{
  "vocab_size": 3479,
  "norm_place": "pre",
  "rope_theta": 1000000.0,
  "bias": "none",
  "tie_word_embeddings": true,
  "init_std_up": 0.0466,
  "lr_head": 0.0134,
  "warmup_steps": 200,
  "max_seq_len": 256
}
Each number is 500 + 40 x the weight over the matrix's rms, rounded and kept within 0 to 999. Layers, rows and columns count from 0. Numbers have three digits each.

# layer 5 MLP down (transposed), 512x128, rms 0.125, rows 112-166, columns 0-127
502456482476564478440493474454505540483410502525527503392511451496537520523506475458532473496513500461529496418407500521516515424491491497499524486566497641506452568453506491398440507537508498505587496526460529518477524506498482495497543526525528547539476467552525519535584502496512466527468485578558454490490506519497472474400505531481532508512503487561530438495540484529420468566418
488525522409431508509486590534506508511494483520513484525538467497461526494458431433475523459491604545478544401399530587472490538448403494507530530436494458513485534482501506492468520517466546503496463531447540498453520477460539554411528480453526487580519549583433535491486478451449563528559524524530525477489499554611502469490534445569483502473501489470466483462549519508578460454458
492520529553533542524453542546496516522506496505560531473567436529543540490489461503478514516447516469475493546469497509512504507483449491417533526515508496544466482490531503507588546553510558500488473427578537502431510474590526454521483514475495540505506497477407473469504500558443475525496472533486457427501485494481501540585471465467474598525588520512495478542525545474508492540512
443559547558494538458496440519533519501537527489536469459504469443495470486479530473530453474439504451454524462542568425517541572489593527547486473561495456472469484563495451537539496460497524465502476507516557468533524575542504450508487509476461495492494510509564422472434453493553528573491503471491447569548506435471510457504559497467454534476416482519497543518496513458471498469593
514463524480532500542553454461423569544473398510528491430511525522460535559438543554489471438497529516584488498453503417466503412561543470536543519537505559518489500495526543536446494461453447484499454499502473535454520524556499537507485535495519497521490428472496537558503521531436466473445508523493589564508437526531457567528535488540498498445522476431517453453524423477482570486498
450511424520534557433510454538532416527476560481517512465373487522533546486502514472480520553503442557437501500487508531549514482488462507541534502505493477518490514469483501516572549453494479522450517507502493559411526500488540506516516513499535547517447474578469515527554516512486519499460424547547504529432454534481515510540420469519485484455522517474483535495555466530566515468425
458505530569460488473548553560396467480498448506566481485565530476570546529496482521492421536507445571430505534514453567524544524586495444505508542469549508487504544489488526475532589439463433601482471513445503505406516504465492498433539549428535425465485476517477475472561528542520504540474430481519489597514491534538453520558528453558486570497532441488545403525486454560516478529494
549475511483529466535528533584444471531525560521509488568480445516489536484467500486513474450508517463478507527521450511463465472501472543532429527469483541541482497503488478394448441506583445555474568473529511488535473482441554486486509506547444477491496496510522503465497479469604544550524475515568583439427443522538512414510500517508476619519550487520549471502461464537494487406474
498525528495490577568502471414457557479487431442521487472494458526464526424466552515525497542527503573499508430473530484458529491555468491474464480524461493489506540540496516546502434445518476432550459482490468523480480516494507517509550496496505567469458485474489493551482482535454512499469497520536497442460445549488450519508484470551536507504575519425462523528518525458558495553529
493514530498481518523523465488523532474477481531474468501433492556499563496515431548518474449473443522498510489501501467499544480537493532532552461479417552508482536541564505473462514494496581509532554537438497507521521542580461525490477473517487513428506510538462446637492481548466463479525498552475491484488546462550501486505550403482530515503465496527454514489529543470426474483494
490406553449457493483518547487478477535501493537553528555514481576398507489537484514502493516509484485490522469522534572507513484505440550456455482582515455458435437579474489552424514509475523507435445547532576509519496477541515498442519501487432512477560501464621556541397535466492522517452488481506518498516484491433497473473499483612484525565511511479551525600537526470541541563519
498495551461513487468519512482401551535435546554521539547470509497519475526515475552536408480506529454471531456441498508420499479511501485507537461512492517531507556530511516541498528521490483510478513500527530482490519515429539542509469434472490515532535432470492495524501525544508539527467465508450492508434508505508511500529522476486515485560506444452521523533482580482454534508436
531472460525499442491505554491476505481515490536511446520459495449448476445432531505474490483525499483510547460469515511529454542448488441460547494512587493465561492398501458430445471542505551504480617509550508427545508498524478452560495532537505519493516470483451505447378464519514552546536470393450499451511534521452542483554563554433569520580515577481594493439508498490551515418481
565461440454495597529407495405537509504471521534473544474501494499464482532532514523511509509434534480402436420503509475452530525477548436479591504463490464547522555503496494509513522513577512549433523462467470438505480497505557485486502534552537536487475514510471582489419470497531469426460552540473518572532451494453443542468577453487527484520517519455457503502543515455415490481489
507609469473536534533582487542530531515493442542532518545484503451498547510478455456457435480534511480456505538455495457496540501495520444468450498396513547557475489490475473512562527445451495433525521457529454513470501566529518495560453523506533442556458534430440566527498515494548488499485562525541524523499502519511527485462418571481534516549490494544510528495524499527489517433417
483531577490393471468414524503484507530400509458589465450466515470550536434457469502491416481501596507445516453512450483419549523491480492441462538502537551448489467506489510559497563519475474475428528488531510552500502488570480515529568556510422494446485465439506560530523523495491460465485497496508489460503546494565453458480489434487513494513529519498549487489524555532413463506497
514514551469482525549432443563464469514511479509448478467493524421463458480441531469544536521518462588544476539524494448500471465493507487453533587498492531510501429476482501564512537511514478488532552525520474481425522442491483487573496513461510412481477458525512473467558539484521481493463456480524500530541560550470480501500453505539584522460447485539467549465460441501492489414490
452494538458437533500589509569523491493486454427423459455451534466479518528482518520595457405491497459524535474451500517509549501517535542546464471531486582455516548497486498510497425461496464541511480513521447445512472535506469504530427499496445436495512484500482502550487513458530483490477454460508564542506508508471436541491583418495501493474457532543536483477584582430493453496528
439446471487572456462511540557464464535464540438476492496493557509485508541473464444539510513528480511496479468496527552470518405479472566478541524527490521445510501535477489491485485461482518498488478500500478421469540527472501563472438445556493525510521511517478484477485462531542524473477506497528499470481509417508542470488492543557532463457523528496519510480523463560480529432529
414444429513463528458562541542510508541570510522466457506388549571482478514471507499494540535516490522490471515527535531433513514453512617600504461416445466549497456472530470521458525560475444425447564501541467443466511469478543487505475442405471516464468488441525502535515499533503449480592468485492524495494573512479405449499540534487476462572516558603547510490482498488417421513527
511479527568513517503526454529551518550492452471515543507475539533502493524533576452465568476495543583471493526552462425482497475511504478570500475533516494493491526508516491477508466604465511477524515460501537518476475487485428528503492528510489513456489502512526480390449499490525591506450483542448549497516547439473471560495547519471494520454448515489519463500463461504514466420564
444462447477541475484417562469474515505553536520408500525522490515526519514500470511484473492490527480412578484518479457492484561503438484464560516497455477543502442550487480555533449540460574520470453471547494522457509559459530453497525486520475628462442529502479446526476480465487479526439452519496572520528553524510517459602434549534484553487503453470533557570488442554493499512505
561540517437548523484490512522443457467391518484425560494534460485468482527424433507500470512478508494448520491517489463538439534462442560542513538521401479517578545495484546478436520548464510491462509503452474504537493509515526500491535505538511552449518546519480465488522581489464522486505442523526502501553477497469438523548593510491488554541525486475421506463534491507425533471532
484511488478493475448536527562435469498377434495520507544487533512467457549529491540513508485506583595584502474437498452542484543513451532525434467479461493496464432412603580470462546509497519513492484502441487473521469542489496523525530497530488492475350540549533555524567500500435461510506481501552604519471508528518457492510460528512531435463526468488508517532451488525443515490491
520532581431534481553465498542468517490561514479522475525468488456504450448465520546440435515478446459492537466480441454449528508428520512506484452500473499534501547551508536478525498454455541573479489467487393457481492485489483579451560525501483467540581514523452509561480605492532505512484586558552450538463501552484525544459604506487485500557516432515549502454450527550465480502527
472507443468439385480479511527479463504492481506488497499492499553517522497483513518525496550547502476491524503475497485487482531409523526507504520449403465535425509513443501570550510529526471438538501469512480529437561530555561445518524551479475511511524438492570495450535487525478412537463457500477471550489530515547526545555559549479482559495450456475508499524485537417497451520491
503463559567452576411471492504533465466467564488497547551554438490508472545545532531606521541468553552488446477440547504518438505444494494504512550488556534541485500550493485559471520500490462496503555593445510489488504536469558527502496555455467594474560481576429476475500473508546415513529504439504511531517514448474555520488541479451512472447488421546442549517463462538503490436474
481541488401467526534466499483509519479525472476494537503505554474454415501519529486512477497484463547444493515463526518511457502583539465512534583531499491526497410379528464476480406471520565506486588584510508600560545501469438506602474522462475523497501429389529532463460518526418539467460523525481535423538477456494480469469453502473540497432520549494500466502512475515535490473550
422560481513356499480482439461471581497592522554503575488553459499479465463480518529497533526481593474489495412540487477507447474548574530515490469550548501548438493456453448474523492538558533490574524474432461521447560495495570475441489468459496540511455434451496559466494514438560528477491466545487448480451522489570510469471466474510544553551505490510498446470449559470574509504556
501539549453509484447515390593442522501537527544524545486482462507490520506505493479547465540556486522553488562542429479514491477562561469570490502479559518393563559572465515566476460520485440426486516599503537575544512445496530542476532544551542397488438538449460528478463496470475546618553466507517517524560453520497416404477533494497495465437556526500467467438485502507544532406508
507619463565480503419472480516481437498585487456567543512399534523501632521501485545519473498536448587525550523519501544477498454475538523520509429432539506585519518455570532474439428527437510445596542451457487486547493516572538409506490556476527554466490551464528562560425454493538491439507517548452502519482486511517504620493492479465451471481505486594474470577535486538512509517470
523523550488466480456379490442513479506485534470506476545525532464500518507528450531502462513531543532548496467492444520491417525499449543530487538511492493498508510477469510472555490467511498501503415550515485550533559506482459540454549512570533502443479524551521549458545477508551522519575427490492493536449516480543512472594505496506443485536510428510483511474505458530504431464488
517523457506532531464533504562495467506458536437513551475559465470566519540480478531535545490471476489520411535588481497580463468556503578416491540547459469509415453488485485499536473523466430536448559528462518493567478477523594508461417480477410507507518467564445508394531466533450477514561526487460495492585459646503531523530507569393487521471519417445541562523537508535515463516427
548499519528511522533580531569519438487505491501491519537495429512458474457466501494522476459480469467486466493495459454413461600483532478513453475469524530483468494509507550507502519477547448465533525537498516506434516501484560480448493514451529556476507431566440510490538499463578539562483504471487513475498494466439509525473478543521507509485456496551564519486579535485484529432553
509468475546505434574508454491475469469518458508526507481505455519466470501458503582482512507488468520527480546484463493496494438507553489487582550452453467520518475465459463480451493576532579497467511513501524484542518488507512497572491549513422469463520389506498535491518536516495513489520510513492534457453458450470492486525474533499530515423543555529477440492504445542467494456495
500504445485555495519505469486449542518444462472579493496529585534500476517426472499460476454465491537562526554478538469595490468471474452521486527533449449542468582490477580513529526419467485463463512497506543461550516546481470545472506517509498421557493443533520490523536593511431475551465517436523530471460498545476468506486469530502532515539481473501464484504439472517483532526520
525514538426567520474487463506513497615487435507440506485454495469485558465490527526523467468515451568484544467488462521469455448530513550552569475548492496532527485452565480487477596519518553450475422525508549520524496450457476578550634545514525546499515472596512504517536542540458495544458467476559586506483493512448511471514442556452508511550487457509515502535411506556488510443468
475474519519517467430488497430479474509454526443498575488507470559542461566518584497498498540502472463559556470547480485555537477503472511546525558479516456511493447486470432563491463508584479461509525451525508494513515520537488517497482487529473553462543522504457476476481507510475437489576502478523486500535543483500517508540482475505560438498466517500486442540503555528429522530498
513540422508497516462447480514403505464471459464379510479581457433531441548534496565440456519505424554488517468453414436555483533521509425507483479569503446504484466510484529514502486497552530440546489547454512550483508465525477480492445510513542486517475470491495483485474521565444545467502525530561525499465469516538561489555502467589470508536435579435505509510485506434512489535514
493495534471447451458512479554573506577507468489379534594560441592555511467516471581473511411461496518479579514497461472430525491529459544591493431484473576531441516484537472562503520438458452467503538451482514534415488574471551512484513454568448485441485499536539505509553447417455481558481438519430421478433472511483537433506489497449463512462424608431455529424473486455511519569513
476574532478518514484474493475480512487507504571560497489547491498508466495473544476545553454486494584465497477456485494492530476515467475474410571481472441601520459427446483500534492442484454448558514540504425470482543478485572478437513463508535490501519513507517489512517514489574439439490540498422472516440497508496495485557442549458569524479533530499541480466477540472541515505433
485507458470494468467518522499516477563513535466499471447421494480469483471399570465501507524500447446471527513498513465528546498519513369544555523476511483473475505513514517512587511487496501525559546495550429532481482476501493500509443497491559481503502475424472514485459464551459468502432530502495434487420519500486526525558518488411459474553497554475542470478527442513459517494503
487472461566489465468510594523441547524509486558537513545476517499509511466476462456469542502483495561508437497534462523481523526520534449445383465454499533521557524425481415490613459467492515510557570484483526584457530495484427541501460425534511442568535453508481502528470458469518485538555504481427477499547481468519507468500399516453530530502535496468493510467467464496506558505492
531482389483531472562544526511471532494482497538475532549517479463458520445513412521492493545593543499439469532475547503508487423433521453490442549501551460465531556435578519565504469493494465465454483520505448538608529547495525450520590487489506511473479527440480511507526549493547484552479468486515565580433440520520481555525492571492451507568440584485490468493509545549499486516439
481512562500470428504446488513492602495473582505531467520460496464465562486423493457449520549508428532495508546524446574455535483512526576521478474434505497487508455512454554517430478566512475478419494451463439557492541483543527517490470516511419477531465485522450524470502412482552530476437557499460539481550513566385447441538392515574493599544503554528526401583520471502480487491519
461514536512496586498488493514515479442488460496534490464458534501526525515557488457483511459473512387358535534472538475560505448497476481506459438552478449512480517468475520523453425452452473510478518476538489542520485506427482461499506487480533600528445509481487491473505549554483423534448468482468463537473537507502457497455496541514520478454502446462509475533505506506500535433449
529511567583487548484540541577448491435470467569490481557556464463475548523532440470454478466457535581581433510534509516479539514509533463550533457509488500520513492558482595509517469473572455517457582488482569512440469510510532509487412472446460468499526430452435505509522492465477487550505510494477500515495487459521487503429541476520472510516513469571495540565514469479523512536503
467501462503509509458430481532498527533476515535496474456499525447440549529472534497546505474494509494514487433522509466459456527451544408522493520490545447464535438469490437502506452463496525407532450548480626496494453512480461506483517530455508564443465551519502550522482493474605501569510509452505471558518535535424468499442505474447555454474568511519414490490533529549433558544510
498502494450544500602474498487533507513446499497461458546548475483507490514441546464558513473471461575550467494502521558501425453501500520534526578505470533502480434453479550498496520507485486436511482516530498460546497493470532559438482499465482539475512480555518530545514518518438486446479505496445513453496453519520581511474411457547478511500483435527616485533507458492511502509433
406487472492531507481507569427558470490515534517452556502472529504454440551503462481493570481383544497552449451579522475549507438435508456434525464526540566524397566545433567491515495550491445436505533507480539498531517501567423576556440501461500505593470477510517534473483405438411529499545463486442458462540586488418509446516484524434496513523472553466533479475426498501420503430483
473529520537443525444533496529563560495427449533502524469433470490457514519539457497519461563604475522448563460610586522455561509535539470486523458506475460519503490496527502468478544472544519510562493562490468494473583494474518544486526470515445517494500537507484480566513528453593475524510515525491492469470454550474441435565538409510478459516530468550529509461497562482405508529497
575501505474498536506501464464539514488499512520444467547477529503483501528551535525476497476496505478628467492525551485546522527509504490494544547486517537475518406429506532438477422538536523592497463494475530428469465514478569477540484448464449445527518486541451505533490573505498485453421525525514482510406492486467443483457577397516576525563531569504523439485496425560503545579558
512513542479513499478496427490531451536469467539499437537448533476488568527550484558509517501407559516501524525469507558488464517425572516564489530428413512544502429440493513486552539445472486508499530514468554515431384541438494491483509489476528444461518566493450502567525339432506501483548465453452554482487455507469408525493432496460522459449471509519464605505463413512458488459566
479509478590439541456505455563493504549473487530545490578444506465511438489475494500477502507517460458454563464495531444475499460493497419527530503546539508542548508595568510548497538547483505494527459494549514579546538500488523496499507520506491567532511503445500460459526509491517473454491455470443488513468424467458485506577535472486519419505448488515493465509474515507539472505524
501502514504516534582532580465433485494548542432468448476526462489487532494490439499524532466397479445473538446583473511492477487506491439477504436461452442515468516538549431457468491487478527487559439538530498486485525523473447586459403542579528501438526472560525528469508498495582552495512444536548497524520592502543469446573501469522449559527522531505477472552578475527562448458507
# layer 5 MLP up, 512x128, rms 0.134, rows 113-166, columns 0-127
498575467532446508535513411482507516508521452461479578479481514534385490471559515524462501487553480453579531575470466473482535479516570487559473501508435461498478477512484473464519479497512483544551498547489443488490562494486460498461448597468491438436495568439444522473511582545516514481476540470447529517541444547487476503500552453482483533508514533542506485451510431510548518508528
472417433550437473449529493476505493473452520529493530492524529439481506461491562565510504567504436485563518431454556516545530493565561537438499426540523602502561525497446482554484469544463461523595521558515504495539431538511541497481517434473497503506516510434492459517508498505544435467538528429581512496523463527477488533515493533617523409465445503487492506512519454484525500540488
498402512487561485584492469485495505546489564418449475562496529492560481517458500583530529491557467462499447511457514605513526443469538502471515539527518504530516548434456448472513553437539476516457503503544482570514479537561515457498497492433493512422490539499481560508531508532432417507575467487457472456369517506496542487464524453477522548539494486494444500483458530499553488570486
490538505480491442514479568526515480481501534516473507492476464503548530473541393442521503581512546481422516461483521436526494519439547562508492456467444451549517485504510474538575556527563528567488488464460564438500449486540499516470492467471490501488452436461527524493488539525514541588459514541529509461503511496501462434499530471483531580488483542534488567520411525519573490475588
518465551412535510550509491509471508568589553515485582425453528565551430484506380466477470520528533542524508480505548408452507481457520546479464563533546476469531451475475504470521492528475520493510477549529531424519472494524461530478519517511487494513579443520433518408493491544524446529511454489577533447544482520513471531512586469469478524526510460535497476525491505547454517553432
518495501564501568541470473499449482545522476508469469475492556495483420472510455456521511522407492488557548517455454587492544539476449494496446554505442496459513533438549488532460550358519565487443551533555552521527525555512537539490473513457498512512482562512439548474431476424479425503512512527530533482493481505579594498528524562531447490583471422534536540480459508531536508527485
569475479524469529536565512505492504468500482531469514497559559535436490502559545478443555513530467511474500526487435529467430520479523389523503484494412490500472460484510418531501565463440464427463547505524449513465536562490455516543532465485464517508438495447520572521538545485440464434512490474455511507528541532424529590483442537515519481535458490540454410481487572479486499480513
530540513538512504500491582587504486559478495426434488461509387516498425503518467528573442529509482401469475467530508446519508487491522457492494556495588491471487551535532512554468518450506524521475488510536461526466510512498492513462416548559587469483518559499522527504514500461424564474542545483497492433463504446425460462479581552494569512532387526496567471507438500512514515433551
517543536462510555464512533526529495559561473493447539494546495503553522472479528540547539502525481453508514467469571492520542496450478485513509568381505386540541441519465406555523480577471483457533491480504481473482508486489500519516540478519537471548505496495522473454493482571457501524553538456460515442491498543434496507543502484568479456494534494487558478502506395518492515462466
542514489468512538497470561490459470525500485542552481477512464520461475463509461462523493489467574540482455484510447535543559511443416489534515498454484427559493498497541511476481518489480508516529508472542498550513441547502476486397560537523466499506498525451549574479470526480455481510464486490490569486550498524469466522423543469452415610567529544519590522488532476486482452476490
526473509500544519529532468555561520520508474550520532472570540454535498489554496491460544587518488434456471500505456547520497563529515499411484573564564523527522523513466503492479483384502470463587467446484488445454420488523520428487456519551487485535430544580455445447459523441467538522502542457508499468510499494455484539475482424544465557494502427515483476466565488525485462495507
440479549564510527496489486529458480544487487497406498478555413575453422532528517502517531440412500429510508562542546535405525517458531607490525528432438467484579546558467486503525470535513490487521467475444502452482504550472529452506502485489508397475450442565482500510513561555505517554515487501507503567516540460530552467544491518461422578436511449484407457522463486521445543584543
537502504413539509465561521541483431490452495493528482500467481505446533489446506534488515520513481449505561525396464500546502513508505491519475494579569481458499454500514535576465543509428411431579536543488524528515504581427552459546474524516492442479504482450451460503506498505494507481507519510498506511483580484508504510541439519389427492498505489557501516478482494535580582518498
516492464565483566516505494420446468575501554475518614477460532492520426475521465588482529550480496447535493497486523497488465514533531474458453539486435503542488518426579532481478410576529516527552459483440497497459429500490474439527534461475461484478467487550526552492580485510486404534530506453523457519416472534555556494461503444470511507532531519482564564535518564561522470501504
498528539539407564535480519444546510480485527498543429445537484461509456451526537487585513504540516503505485482504467567453522484499523543462493509540474509464527491518384415485496479513548397505436460490517508449521487526515547443437443528510504412478561592517515529435481467537489561564502493538489509489527473541456562472450510525466488538463548445519480502538506527501546533511452
485536431540541450455486542521511524467499465484561477499517503496545503485547513504530500481573466430474526497462472528516512521516539481539484449490432498516550560482509488482521498421482456478540440561448390553550427479505542551475470449569538560534523531431521458488476468528519523506499500555494557541452512491432479536578550548525420519458467485522449498492480506440554452478502
559521479570469593456499432502447546493516471387497545517551512483524565511440513501460551558522510445500476573540559558526363498537510480480546486546502534570409497477486528434467556436476440447529492509518525548441417486440585511488502535490522516514462503490563481488513499576465496486511492514502503515547503488548514506511473520531454416488533399552462490487457539578517501507414
459437446555497492532501547509464494486485417448452499470537487489572485513495480496498544464534441485463532517396411481514519549505526528483502567563470474546436484517553529460533479535534518471483500468483547467511476502506479539469528510495515512510535526467493551573487474462503523542544505482536567545528516520531518517563514518473537510497535537444475528474523500489544470526493
528526461551492532489543525514566542387468424569465556468521491466512539504479471495459542501494490521487560440531440473486475567587442446506440526599579445477533550521521549512545464524506504412523586535518504491473500508524536503411536435492501428474433530540526484508540561465520436422487503470486509493463527483466477470447550531515557478503395409536497446484537539432494472512494
511481488464442529468484497474568524544544510462532442462516495454491491490557470509509501517525487485505513485468526478472516568488495575520504441495534528457454470526482496536562537565547502436427527480519477482562452563505533476450511416518516459508474520462458502602521433561469520491475493492575483502525463469475433433510508479467444477474525511444466504515516562475561521535489
517503520524492497479491475492540479487507494427548478470522442549424457493447511539489520411433498520502480474495546480499456498480547478515559422548541533447491470467473507538465458534507494488528558528486533554473495483551464480446418507527547442519545510552525626560520562444505533519540475555455521479432467465528469465525589459512558466524411549489490442527492558533496523440546
502485524473565527538499498529561554548599496577539519501523545554492441501497524518544510455534535509516525426533498486493426510500471449517513496454465467411507492429476517435498550498472566515449499558517541542501475507492490470517538491532551469534460560509480458529543508464527508415551488450460442459477452549551541495412513539523501539508523488489510480519525482533526559514470
475468508536503607529488497482481395547497467533561498466517541543508553494541541536506504467405454546518517516467486482511512512559516467477546459499495547509517529495506511462482519482528535529492482536472423590451450538540514555452507465473524488497426517474578528452498493418512542523534445486461485466515486518517400469455491458551524523524431487499458522480567451524490514502545
553553458534542517549511459468503489562459490534480501491556503488534531555513452486526574519551466480493514521490434413465495532473553504466572449449448471424518410450456543522444488487483543533522490484438436498510572562514478507536569531576490431495513477509566510510509427494540522515533530480521459456558506527422536490514576498526595429523481468546558445535497513452519512519478
508480482500528529551520466503500534489461503533542548543455534455523553488469439476435508501507472527465442484530477540459546518560476468539511525511510535538541514538490519419432613473447503552530510463515480477476443457495497517476420414446522480510443541479504508608467492557534467430557525426496491555517424568484485510553432486495490520543500491449469447490494474578500511517554
543468522463485525480445432434598544472476433469528517491598465429515497497514456593579477559527431418438520470534451532526432570473471582511532502500508470538488484517495497541477515400540501444513499497519510532507404502594461449603508513523474554462442469533482494445508579503535446493592570465587534488502460476469474505449487482551532520502553470449438452503487503474514489540481
501523531539500484501471485502517510517460560519511469566504478572442522453531530469511496404555444514500573516509542485434427543462431539481474588534511511470494436540466510487504473495574479483523508491459514474423458497429446491508482484507508490541562509508449439538492433460535458493569484508473476513528539452532558543546558504553451491577544524481541500460490530515470582441496
470463548560441572528579519430521443534528574513506444476464521530487513532534566469450500415484495457533513463408528476492414510528561509504464495580477518525606473459457492477450483520491507489534550496502503533473477420518484526473476504515522482556428524505580551547548452433452526418558502455453500447486452495465466449500451498500490582525550467509508507457537572483433490560531
492574519487474483483473531505510538444478419519470569481508557584410454523460405461452450506544445520541541540475468550457478463616551540511502497509584503422501585538464516585432492478560422494446545484548480500493491431511483550497534499501576503473491486497443529540373514453515564524586565500478478505509480492441516465470552503436462507497491475535540518465554558552528488497516
457474423467510488537543541452503603485463531482551550575466481455521453507507519529447540592489499529469576579404479531457474526514496577534422563486600466544488532494545429433537523448529479449475486477489486468424584472512541424422467511524480562430516537551571525512488550455542510493462525442600492475519554467543521498435501538562510452511449476507482543518486521468522557493556
495516467448500469459546532500539510485533569548528595460468438502538515489461490506512489499509504515475460509562482491495545483452523507483552515436566476460477516566433462490480457507492425483493475513500455504493546479534492466473460471488447464520487525480480417518540529478495537554493510533548534516527564509484490481475462558537514544526481588450536418495522469496529517498519
456514506524527458567468510573539494523423520468485550509469444565450525471491568503478548526544490540554557502440428532476539458510507521512564461521495505533532473467501534547477404552501487532571427497525422513505446410425481477535532474497509476491388477506484568493453472468519510470521565480517458424530508542524536455533504605503485457472483532529535471550487477497532527490459
495533552521455505511431464445503550472532498499471475416506551517512460506523448550511506543509549528428483509436548466520503494544507549492570485479509499518505512517533452556461519418520546526416588468521504537543507506483464527480591530514461465493459534456490571583462499431456522460564470529487463507533499489504491481454533454462491506550492471499520566508461485457506550511525
596502548566501466517540512500483458475530552557460439503507482513499492479496446557458500486482562452487486453521543540496512417486530526501530547528522536492434529449485485522490537569512528530551494564473523450499510509477545557537502535462487565524502515507534543524526480514466429514498533468455522447483507472514522457543482507450477450479475527484448532492449486486465426490491
548522497554516426469569496491525495547504512451524494532523489537534503522507487501516464549575437472441481487501527538489468482555473527517566450480468439430551539478543533485619498487561479441456499483453424531594465470467515492470511490552564501516475528516567500459505471526481464485510505470471470483509491434554584499442502567494568458482455519502535483514500558442451477509510
517498481497517503493571453463519463535547580420473560632503477495528427444480469566456467544472397483560513493508538456454524544391496480541429475540499560502540465439546433546430457432517549490469517526509559483471572428528494522555435462519524506453478582511557592501486460497471463475550471423478451505489476510531506547532513455526533493454484507438541465603452492503489545485459
558475494440537484526480548568509496512520532561492529531435490502476516467470470481489548544525499507388469474452456544484493542454477467466492532507487478488486487480526488506466511516434502493560493509519515544556540447456515452496470459516514493479523543477546510521542446519488557517504514524503503511503520509483473439506479493469479497492486502552500471508480520480531492492506
553487531509495479537491416459539509504551439594513536436497485468508531471486494457502517508504594513477432530532464492483483509536540539511417491424466504422496494508547544453533484560495530529507522461465481569505559519475532487379476522420531477575530437496484443529533485525514517473541544457533396509475449517469536510512448490420523487511523448521448478542584533502516467499536
485553485478512429557585430597511471527538476456482517492541499529475520474536569564531502481514553586489569529494470531467409536440517464505472530525488475456490509533548527512515473524518486492523465513406521512562449495426524524483553443465461485567461407518436449558395514434547501485520493480475509486454545468513466484541400523474506443535406532510477553449474552542519566513489
477471544408435538521522507478483525479453490507435430487433517544533446494491496457484455522541471501529487418506500553514506486545441540402490557530495512462502469515472412511418486539565494507497507481522537446496510536497440523556534542470475396492505514536499555522473469461617464484565448455586546517548503507470493489386509485461457484489471410539430510516492466452475571466572
491541580587402520533536481507509503482492444518502465467547500497516599536537484546431574469415549557565459503463546489510494505491476561464505493589552531464505513420504521498430422454489579491452439536516525440518483504416442439552445599503512520530471523513517406494531480461507513487526508464485462477558509545447395476486478503522575504464512456479503527494519487528514438510477
479452545515503473478562437441536471459518505540508515480533488575540484438540443532450410458476456448517494563543473492522529430513450524491553542562474515463556488523531537467460548493545537487448502421508503494432461531588552474536475536513541483556512539531463462516545476471495500551484539510505521557494444537458462475508469558450526560526557503537501459565524518557493481516553
553525481484503501508516527453494449535503484517468467455533476447539450476487502526485455485478512515439450556448509547559557543531551470491421537524467471541491432555508521480456532555506542578505536491515485503528464504541552443478603524501477377554584485535465522516504470467476424515493463477480507494494500470471484544494554551480488491507411566499432478460488489555493562500504
462531464541497521560441572445534471510481489501507530467482524490501502562455517553472576485556477558460485536554468496514535496533476500511483491421528485447503544547429465556535495512538514469516445490495461535502450460421496497466533474538543504455511497469480520492460510529542429501472500472546416522523574490490444466513447532515552452520530449483537456526535482485525508512500
562502466546428447477568495501527557550497505515492500521448541543516456500464501517528486598544441492528601509466480513485481508507503543515414473556501519512531542610562491495501566470512516500503473488495476526483513495492512568503542458528548443600528509468524488495547486427507497464515442497480496522498435441524515513536464415545479475559508374513467477458520492452470442501512
495418412492454470482512451484537573537505476452500552533517520504550443521493589552528500531465415531507524551442486508526510565514478512439448489465477489453510482478467467450578448536503542533477440501537473475475452548490537533502512447556546481562499442508474507531522498537485430448457516470506539542424571518478476470510501578535510502471460521538454429486539489581539475460532
533517453495455510504542457371537543497457492413549532486494516556472459475437512439562538459496503526511482517517589534482513565436513524410472425551508463524502438534577508492438429423519560450488451528491530531483513457481486468513538487547456509529520516452460561514575512533455481488546533422465552558511400456492442516508469442571460489510434522469465404478495491488518500485481
518485479524472564525457466489483457472558478529554506367477541488547523476595474517445500563542475479506522462500469570513494567538480500472470430502491547493514540503474467430488503517482571535492565436516464508449450498510552386481541512513491517482447521477547539534569524441594535569485502503520505514503474535483475470585494582516497529477588519500421553429557496530527515476480
491515419494443540497515509501537529542475615483431500496536534504465457455565506527467632408489478533571391498509515521571531515506514424548529470530521509453578555512524463474500513516564467468541386583503429450491528499494530516465560465467500476501488545429524529514527509426523480447502473469498522526523584479440524589507525473483483479505457500461531506466430544523439551442485
567443485568498503583416533527437408468452525470507425463524517511467511506463502512469541546508509539554459584507479558439486461417475459562469479549488520510469498497525508462458485533498519516590569487450497469456560560542528523571513564515512494445524570527491483549497473482477485542506489495506548542482489500540435500507457466552550479571422552510479527453516436522540452455511
520504470446494408457501543496565567488450459481540421534544541513529598480509455509514487527483536471594518483459535449421535522529542520541479499539580525436493433441529474503539466512485543455469465551505439541436441482512524494515559517506484589523542528554500514542516540563547439482453463442572440515518441529500535577477514594487520509514473484401462528488518498482476423451494
556406489453508481596487531477508535520571466491545483488479561482458538497511448484505577474480533531518591485454528555395487531464502588515494515540490506485481503537518494478448515511435436544548511459464487493536501538516476546549501522486398520473463526480471578509570524504449534523521512503528530503492461566507624489448525538554445458503516489527384505492454502475547380505563
540526488589538501504466494397484494418497498514507443518478553486532533522523486522515468518511404450531501518509484507494512470518547557481541544506532460542452458538425472525490529429532445466447465472504459491541460539503453499525486462458468460478421539485550508469493579528549564506547524463526510544512510534553574558545518522496450527537468478497470485522452537481441503452517
489431517433463487485497532439484443518534507539485536532522562467494484488563521493504538510543514490535546462560493490486426540527486542502467462443444517456536527490468500480496503528528422565490462514469535571439473494586556497523488422506544507477507522492556536461484477536471573500486506504592477488469463493525480589512531558485497427459516562568529528481604480451523470527523